{"n_layer": 8, "d_model": 128, "n_head": 2, "n_kv_head": 2, "head_dim": 64, "d_mlp": 384, "vocab_size": 2048, "activation": "silu", "norm": "layernorm", "norm_place": "pre", "norm_eps": 1e-05, "positions": "alibi", "qk_norm": false, "attn_scale": 0.125, "bias": "all", "tie_embeddings": true, "parallel_block": false, "init": "normal", "init_std_qkv": 0.0384, "init_std_o": 0.0, "init_std_up": 0.0384, "init_std_down": 0.0, "optimizer": "soap_variant", "lr": 0.0101, "beta1": 0.95, "beta2": 0.98, "weight_decay": 0.091, "lr_head": 0.00904, "warmup_steps": 200, "schedule": "wsd", "decay_fraction": 0.664, "decay_shape": "linear", "final_lr_fraction": 0.0, "batch_tokens": 65536, "seq_len": 512, "doc_mask": true, "train_tokens": 125500000, "steps": 1915, "dataset": "wikipedia_en"}
Each number is 128 + 24 x the weight over its row's rms, rounded and kept within 0 to 255. Layers, rows and columns count from 0. The size above them is the row's rms in percent of the matrix's.

# layer 2 MLP down (transposed), 384x128, rms 0.165, rows 353-383, columns 64-127
size [101  89  94  99 101  92 100  94 101  97 102  92 107 101  95 119 109  96  99 103  96 103  97  90 117  91 106 122 111 102  97]
[[ 89 137 126  93 122 143  94 145  83 109 157 150 180 108 117 141 120 115  90 110 102 140 134 150 102 133 103 134 132 104 110  97 122  68 171 119 159 169 123 117 190 117 148 127 106  75 122 116 141 124 101 114 111 118 140 125 123 150 102 140 109 122 131 113]
 [122 167 123 122 141 155 160 146 166 113  93 157 123 157 113  88 151 157 104 134  97 116 164 152  73 132  97 109 106 127 165 166 113 140 146 103  87 124 116 146 131 140 144 106 129 135 149 175 123 107 130 107 157 147 103 154 140 125 103 109  95 136 126 144]
 [128 158 157 124 163 141 174 142 173 126 124 150 151 111 135 138  94 112 111  94  92 163 132 105 134 133 155 173 132 141 121 124 152 128 102 115 150 125 129 121 137 122 157 135 177  95 147 120 100 120 160 133 133 124 123 115 153 133 150  96 144  88 151 129]
 [100  91  97 102 100 128 122 162 162 130 122 141 176  99 129 140 102 122 132 111 105 146 129 111 146 126  87  72 130 153 166 151 136 109 139 132 125 119 159 163 146 118 148 162 114 128  97 140 116 136 104 106 127 109 171 119 164 127 170 162 150 124 156 155]
 [150 139 162 162 157 123 136 127 143  92 115 154 126 102 135 166 111  82 128 157 134 135 122 125 139 124 112 138 153 112 102 108 190 129 146 128 139  84 139 107 138 128 133 102 141 121 131 147  97 130  93 132 133 109 114 148 131 126 125 120  90 127 174 141]
 [110 159 113 131 145 131 154 122 141  99 130 127 138 139  80 107 112 125  94 141 109 128 116 149 154 139 129  88 134 152 165  99 134 103  95 162 167  92 174 163 157 168 143 149 137 153 117 117 149 134 126 148 154 138 132 120 115 119 139 139 135 124 114 130]
 [104 100 107 128 127 112 169 153 148  85 114 173  76  83 113 148 153 140 153 118 161 134 144 176 149 148 138 175  82 178 120 123 141 114 147 139 144 144 116 164 103 120 174 122 139 111  91 131 100 111 117 132 153 153 155 103 107 104 127 110 161 103 157 137]
 [143 103 102  90 147  87  49 183 137 144 164  81 133 117 136 124 157 133 157 136 111 108 137 134 148 160 121 123 124 146 132 109 108  84 146 159 140 142 169 127 129 117 129 113 111 122 197 160 144 123 153 110  80 125 149 161 117 134 164 143  91 113 135 114]
 [112 107 168 173 163 176 153 139 147 114 126 106 106 128  95 124 126 187 126 103 110 163 154 128 178 149 104 125 108 120 109 100 115 101 150 149 137 142 141 125 137 166 119 111 125 119 114 114 122 112 132 148 174  95 118 131 127 142 126 119 124 129 107 108]
 [ 87  85  91 118 111 137  91 115  96 103  99 151 126 146 132 144 120 111 117 103 145 151 110 136 159 134 129 162 131 143 137 143  61 150 126 121 133 146 143 159 180 169  83 117 180 117 118 114 125 135 142 103 127 140 125 148 149 132  89 111  93 156  95 131]
 [177 150 132 146 150 166 171 119 100 116 108 131 101 174 153 159 128 152 110 113 134 148  96 103 116 130 140 130 116 136 127 146 154  99 110 134 105 104  97 109 123 131  95  96 122 198 137 161 107  70 117 140 105 161  79 125 144 124 132 153 149 138 129 161]
 [125 104 141 144 147 155 116 162 124 125 135 168 127 128 142  92 119 121 169 163 134 106 110 138 130  86 151 177 148 116 141 138 157 114 119 142 157 150 139 138 161 143 131 108 161 144 136 109  87 112 130 147 166 156 147 139 167 128 162 138 119 127 108 144]
 [130 128 113 129 112 124 165  85 160  68 139 104 123  94 158 169 175 162 144 159 113 140 166 146 118 137 206 131 179 122 105  87 163 147 119 141 135 121 131 159 101 104 128 163 133 115 139 113 135 124 104  89 132 126 104 117 143 128  98 166 120 135 161 105]
 [133 137 129 111 129 138 133 134 108 126  90 129 149 135 116 125  86 150 114 172 144 158 100  85 151 104 148  81 124 128 168 156 134 127  87 130 127 134  98 170 151 120 104 157 143 114 144 126 129 112 116 149 130 103 113 165  65  97 113  78 122 126 134 143]
 [131  95 101  79 100 154  92 137 137 139  97 134 112 134 106 143 133 133 120 161 172 143 132 127 150  92 114 112 158 114 113 122  88 107 136 148 124 143 117 123 121 132 143 174  80 141 106 152 127 104 143  56 129 143 142 169 124 128 104 118 102  58 120 110]
 [ 95 117 156 154 119 129 119 111 144 135 140  99 108  97 161 155 140 158 146 134 130 124  89 135  76 136 143 119 123 130 136  98 112 134 157 112 135  97 115 123 205  94 106 106  85 138 124 109 136 120 150 139 104 139 102 126 135 135 125 127 158 168 131 145]
 [139 140 104 110 193  92 138 112 149 124  80 126 141 142 143 106 116 179 113 100 139 107  87 122 129 111 134 164 129 114 114 131 125 114 145 161 131 137 138 155 118 126 129 114 155 188  99  83 164 131 125 174 106 127 153 177 163 158 110 146 123 105 121 137]
 [112 150 117 114 128  89 128 161 144 161 118 140 120 119 168  79 145 121 112 117 105 118 136 120 137 135 112  92 122 122 153 105 129 113 160 132 157 209 125 168 144 132  96  71  92 121 137  95 126 137 157 116 120 119  77  87  97 122 128  89 120 128 125 135]
 [121 108 117 114 124 139  73  86 131 105 131 130 158 123 137 125 167  97 133 158 150 121  92 121 129 153 131 131 110 141 137 140 163 142 120 122  79 161  96 110 106 150 166 137 105 154 136 120 108 129 165 110 145 143 172  82  86 123 136 150 148 131  90 161]
 [149 126  93 135 116 133 113 109  87 146 163 165 117 138 121 123 116 127  88 147 127 105 113 123 145  78 169 139 161 122 161 138 132  95 118 143 132 161 170 171 129 151 156 146 134 125 129 115 119 131 125 152 146 180 166 149 171 140 153 111  65 116 121 145]
 [124 119 110 109 119 133 124 153 180 108  75 166 156  79 129 125  86 120 104 147 162 100 118 123 148 109  85 140 142  93 108 127 191 152 120 111 104 112 116 126 144 107 133  99 149 151 161 128 129 131 158 139 146 149 124 120 158 102 119 143 133 142 131 135]
 [127 122 120 106 126 115 159 117 161 113 173 126 108 130  70  98 147 137 164 129  93 128  98  84 101 135  89  65 142 146 134 142 119 137 111 123 111  96 111 137 156 145 116 133 153  94 143 142 116  96 135 153 132 100 127  90 177 136 140 147 106 144 139 102]
 [128 132  96  61  85 118 134 150 132 128 126 112 117 145 150 137 122 128 129 133 130 129 134 139 142 154 115 158 129 126 158 163 102 131 127  72 141  79  95 136  93 145 114  90  96 156 121 122 113  93 113 112 136 157  89 129 137 125 131 176 120 136 127 120]
 [129 134 115 138 140 136 180 139 120 125 165 109 138 112 120 160 155 146 115 103 144 155 141 144 136 105 119  89 116 117 142 109 137 120 137 117 146  88 158 110 145 123 131 158 139 147 143 138 105 135  93 136  94 139 131 123 122 103 138 128 173  97 127 170]
 [ 96  86 149 130 158 142 138 108 111 112 153 168 118 121 114 142 152 156 126 115 105 113 132 140 137  89 123  90 125 129 152 108 163 141 168 140 192 127 175 145 152 153 135 127 151 126 123 148 151 107 143 147 166  80 123 122 149 127 140 119 134 114 137 128]
 [139 139 178 141  96 168 127 144 139 138 152 163 132 116 122 124 114 116 116 132 111 108 107 118 159 184 137 119 127 125 144 140 105  72 120 127 108  91 140 172 132 134 159 150 113 119 149 148 185 132 143 116 117 166 132 117 133 118 120 115 121 122 148 121]
 [104 110 151 145 166  94 149 140 136 130 142 113 132 123 136 124 127 176 137 108  98 140 126 148 102 172 146 131 159 141  96  75 100 123 123 159 126 167 133 148 116 121 127 134 162  83 108 112 125 160 145 120 119  76  97 129 137  82 144  96  97 117  64 109]
 [106 142 103 154 130 129 141 121 148 120 108  96 139 164 104  98 115 125 130 150  84 180 111 132 141 117 102 141 105 151  83 119 146 117 120 108 116 116 137  86 114  93  96 195 150 120 127 153 112 127  79 152  87 134 141 131 136 114 105 176 101 122 145 130]
 [129  98 132 123 132 133 129 176 133 124 103 121 125 141 148 154 118 156 162 130 124 127 105 109  86 116 150 124 127 162 141 180 118 106  85 135 142 151 116 106  67 142  91 182 135 136 114  91 128 107  83 175 156 133 103 113 123 118 166 114 141 177 146 122]
 [ 97 117 166 150 147 161  96 122 143 124 133 134  99 191 161 100 112 166 118 138 118 140 126 146 159 158 133 147 121 112 105  98 111 146 119 132 173 104 144 108 134 140 138 124 132 107  98 164 114  80 117 144  85 153 149 102 135 126 132 139 106 130 158 133]
 [131 135 140 111 144 142 148 118 149 131 118 114 124 184 137 110 124 114 159 190 111 132 157 124 123 115 144 143 133 132 156 157 107 109 120  93 141 129 139 155 100 109 125 136  69 127  75 126  96 151 164 142 133 148 129  84 166 141 166 116 145 103  83 106]]
# layer 2 MLP up, 384x128, rms 0.187, rows 354-383, columns 64-127
size [103  84 111  99 101  90  99 100  91  99  83  95  94 104 120 111 102  98 111  94  91 100  81 101  94  96 111  92 100  99]
[[128 126 159 137 150 112 142 128 132 142 118 135 121 131 124 151 133 132 106 112 172 146 129 128 156 154 110 106 134 171 152 113 127 121 134 120 174 138 144 110 128 137  96  92 111  96 170 134 144 134 136 118 142 108 131  84 138 127 155 122 126 110 115 111]
 [170 121 111  76 106 128  98 147 110 172 146 131 100 152 135 112 124 120 132 129 127 103 174  87 168 117 106 131 119 155 144 113 134 112 100 123  80  79  99 110 123 120 138 151 126 161 135 124 154 158 129 118 166 101 153 144 133 136 105 155 100 157 128  91]
 [142 145 142 155 135 138 151 137 152 104 131 116 139 115 162 197 129 101  97 114 136 125 159 147 128  68 114 168  98 109 139 123 118 133 140 144 101 136 133  92 101  97 155 149 155 131 163  99 117 121 129 130  94 137  78 124 123 127 174 122 116 133 119 132]
 [130 143 136 133 100 136 127 136 126 122 170 126 120 114 138 114 107 136 170 135 127 129 114 122 125 145  90 119 142 153 110 116 133  66 150 149 140 108 168 160 174 131 148 137  78 120 169 159 111 151 120 162 139 153 149 117 146 118 128 125 150 116 105 115]
 [155 149 115  98 118 160 110 164 111 121  82 129 113 160 136 145 130 158 104 186  86 169 131  99 151 156 122 100 181 146 131 105 137 148 158 154 176 117  73 140 135 125 157 115 116 100 105 140 108  90 148 126 119 119 142 127  90 138 112 117 139 103 103 153]
 [101 151  94 146 107  88 134 127  95 130 142  97 163 119 114 112 107 126 165 135 122 125 110 133 150 114 120 113 104 128 153 107 136 127 161 155 113  79 184 153 122 126 113 157 125 160 149 159 115 145 107 155 133  99 127 168 113 126 100 159 109 158 134 151]
 [ 97 110 141 114 103 152 151  91  54 131 130  90 161 133 126 153 108 120 147  53  96 138  97 150 106 131 126 103 139 112 152 153  94 156 116 122 121 138 130  96 144  90 112 164 140 137 120 131 144 116 132 107 181 128 139 137 120 125 138 102 124 128 119 152]
 [150 110 150 100 147 115 143 119 111 139 151  95 121 119 129 150 103 100 127 116 136 142 115 128 135 154 148 145 146 110 132 156 127 154 120 200 109  80 135 143 167 135 132  90 140 120 142 127  95 120 118 134 115 175 171 109 118 122 124 100  86 113 112 110]
 [188 134 169 124 140 166 186 145 116 136  97  76  88  95 117 111 101 113 129 105  94 106 147 136  91 146 155  77 127 154 109 109 178 138 120 179 144 143 129 122 154  92 125 133 117 104 121 141 120  94 127 124 159 148  97 124 128 142 128 158 148  94 118 162]
 [151 119 117 149 102 158 134 107 152 171 197 130 130 170 109 139  96 142 100 131 145 142 125 108  85 120 108 110  82  88  92 130 117  98 117 158 128 146 116  98 152 141 130  86 150 108 134  73 116 183 125 133 108 141 119 150 133 148 109 128 142 140 119 114]
 [153 131 120 137  88 100 129 142 142  74 116 116 144 164 114 135 166 138 140 142 155 125 125 121 160 103 105 125 168 144  99 167 105  90  99 129 106  80 121 102 109 150 118 166 109 189 154 121 119 120 135 107 134 148 154 161 124 150 177 146 126 150 112  86]
 [122 139 122 163 138  75 133 105 123 188 149 107  94 148 136 142 130 118 137 141 120 125 125 127 119 141 128  95 144  99 101 122 119 152 116 110 155 117 145 133  81 109 113 111 115 128 176 143 152 130 132 143 124 125 152 151 135 136 145 109 129 123 137 139]
 [190  90 107 134 140 107 151 128  95 112 192 145 161 112 164 147 118 127 134 132 125 108 146 123 140 135 130 165 134 150  70 135 144 112 136 129 138 149 172 116 132 150 109 129 143 146 120 137 108 121 149 159 140 151 112  98 118 137 146 158 139 124  93 172]
 [135 142 114 110 143 158 107 103 122  60 124 137  96 141 175  84 111 140 163 144 121 128 108 118 108 100 143 130 101  93 127  81 130 127 106 125 173 136 165 126 142 147  95 124 103 120 120 187  75 125 124 116 125 128 125 135 132 159 137 147 136 130  97 162]
 [103 135 127 101 149 138 119 109 178 151 134 137 158 135 166 110  79 130 150 171  97 118 103 115 109 146  81  78 150 142 130 116 145 117 140 134  90 161 101 108 118 115 144  97 100 140 116 110 137 164 145 162 114 111 132 146 152 122 134 101 134 159 126 118]
 [154 146  89 135 142 179  91 123 125 177 136  94 123 148 119 122 133 139 104 161 133 143 130 103 152 120 110 120 116 128 123 133 159 128 155  92 165 164 141 147 106 110 103 125 132 137 121 102 136 150 148 149  98 151 120 169 166 135 124 145 120 128 124 152]
 [108 131 128 189 166 134 115 170 134 144 152 155 150 103  85 138  97 140  90 175 143 141 136 155 118  88 142 151 130 154 130  95 119 115 140 135  97 114 114  97  98 123 154 111 157 116 141 134  98 123 115 132 106  92 130 127 176 107 129 131  95 168 128 118]
 [123 107 139 180 136 128 171 123 142 123 115 103 146 126 167 115 167 156 150 100 119 154 107 124 132 109 111 135 131 131 141 116  82 115 131 139 115 106 144  76 125 127 124 154 129 148  94 150 133 103 161 168 149 104 184 147 148 118 135 140 105 153 138 199]
 [160 123 128 111 101 116  66 147 136 181 109 132 141 111 104 136 132 124 121 173 127 135 114  87 177 101 120 127 147 121 118 131 143 135 133 171 123 146 115 100 126 146 137 114 103 147 114  84 101 142 113 144 152 164 150 140 164  98 120 134 135 134 151 118]
 [144 156 156 167 151 118 132 133 147 153 154 154 104 142 140 133 142 114 143 133 144 179 117 116 142 178 113  79 138 146 143 148 105  77 132 103 133 131 141 119  87 121 132 158 112 157 118 131 116 133 174 135  93 127 141 107 107  80 161 136 129 131 107 108]
 [132 160 103 163 113 156 128 112 101 128 156 151 125 176 128 138 126 118 106 138 106 103 114 166 106 124 131 105 140 148 114 118 112 175 132 116 182 111 160 140  62  97  86 108 130  96 132 112 136  89 164 107 124 132 161 123  94 131  99 131 137 157 127 105]
 [159 113  75 151 139 125 150 122 124 103 137 119 164  90 132 122 115 148 120 138  71 163 151 121 129 125 123 175 158 108 104 110 133 113 102 111 158 158 114 111 114 144 164 119 162  96 138 110  76  65  98 137 132 160 131 112 131 133 101  78 115 138 124 140]
 [128  95  94 137 125 125 125 147 102 145  88  97 157 128 138 154 164 106 114 155  98 129 110 146 159 164 125 143 149 124 124 130 136 119 100 146 129  98 108 117  96 125  66  90  91 158 139  84 142 114 145 140 143 117 180 137 140 176 120 140  98 116 174 119]
 [125 135 135 126 157 122 104 131 100  88 182  96 116 112 125 144 155 153 134 200 104 104 109  72  98 144 105 137 171 135 158 116 135 142 137 116 159 146 148 145 103 126 104 117  77 165 147 127 163 132 122 175  91 116 154 124 104 119 109 186 138 132 122 105]
 [139 138 135 101 122 107 149  99 100 157 105  97 143 131 181 102  86 138 124 134 150 136 163 140 112 162 119  98 131 149 116  97 174 152 156 124 115  73 166  96 138 163 107 117 114 120 134 138 101 145 137 156 133 171 116 160 157  76 147 140 114 144  88 125]
 [134 147 144 111  89 136 171 166 122 147 110 151 148 107 100 110 152 110 138 131 111 137 147 105 129 139 146 161 124 116 135 130 126 113 141 127  63 110 119 119 134 120 149 141 148 140 149 121 116 120 167 114 108 114 138 125 114 165 101 162 158 135 100 175]
 [177 130 132 115 117 130 144 112 110 146 131 116 164 122 116 119 131 106 138  84 135 157 121 110 118 102  76 137 129 158  78 157  98 117 126 131 146 183 146  92 132 139 117 122 148 111 113  95 134 134 114 119 130 141 161 155 132 119 119 140 111 149 117 154]
 [129 163 125 103 139  71  89 122 120 140 145 115 122 141 104 131 141  97 137 147 123 137 124 176 154 173 147 181 127 159 137 132 159 127 121 124 110 104 138 101  93 176 100 131 133 171 165 120 123 146 147 136 123 131 157 117 119 144 111 129  87 111 101 145]
 [166 118 140 134 170 133 137 171  99 146 149 154 106 137 134 139 114 157  83 128 122 143 117 117 153 132 138 121 123 114 157 116 109 100 120 163  76 112 148 177 149 138 126 111  70 162  96 125 130 100 146 119 127 123 119 156 120  85 159 130 134 103 136 154]
 [118  84 140 134 130 110 148 130 107  82 142 100 149 119 143 173 142 138 148 144  96 173 146 140 140 173 137 103 167  76 119 135 136 139 138 146  86  86 133  92 131 146 158 120 149 140 159 147 119 139 102 129  78 141 122 149 165 142 127 183 126 156  66 105]]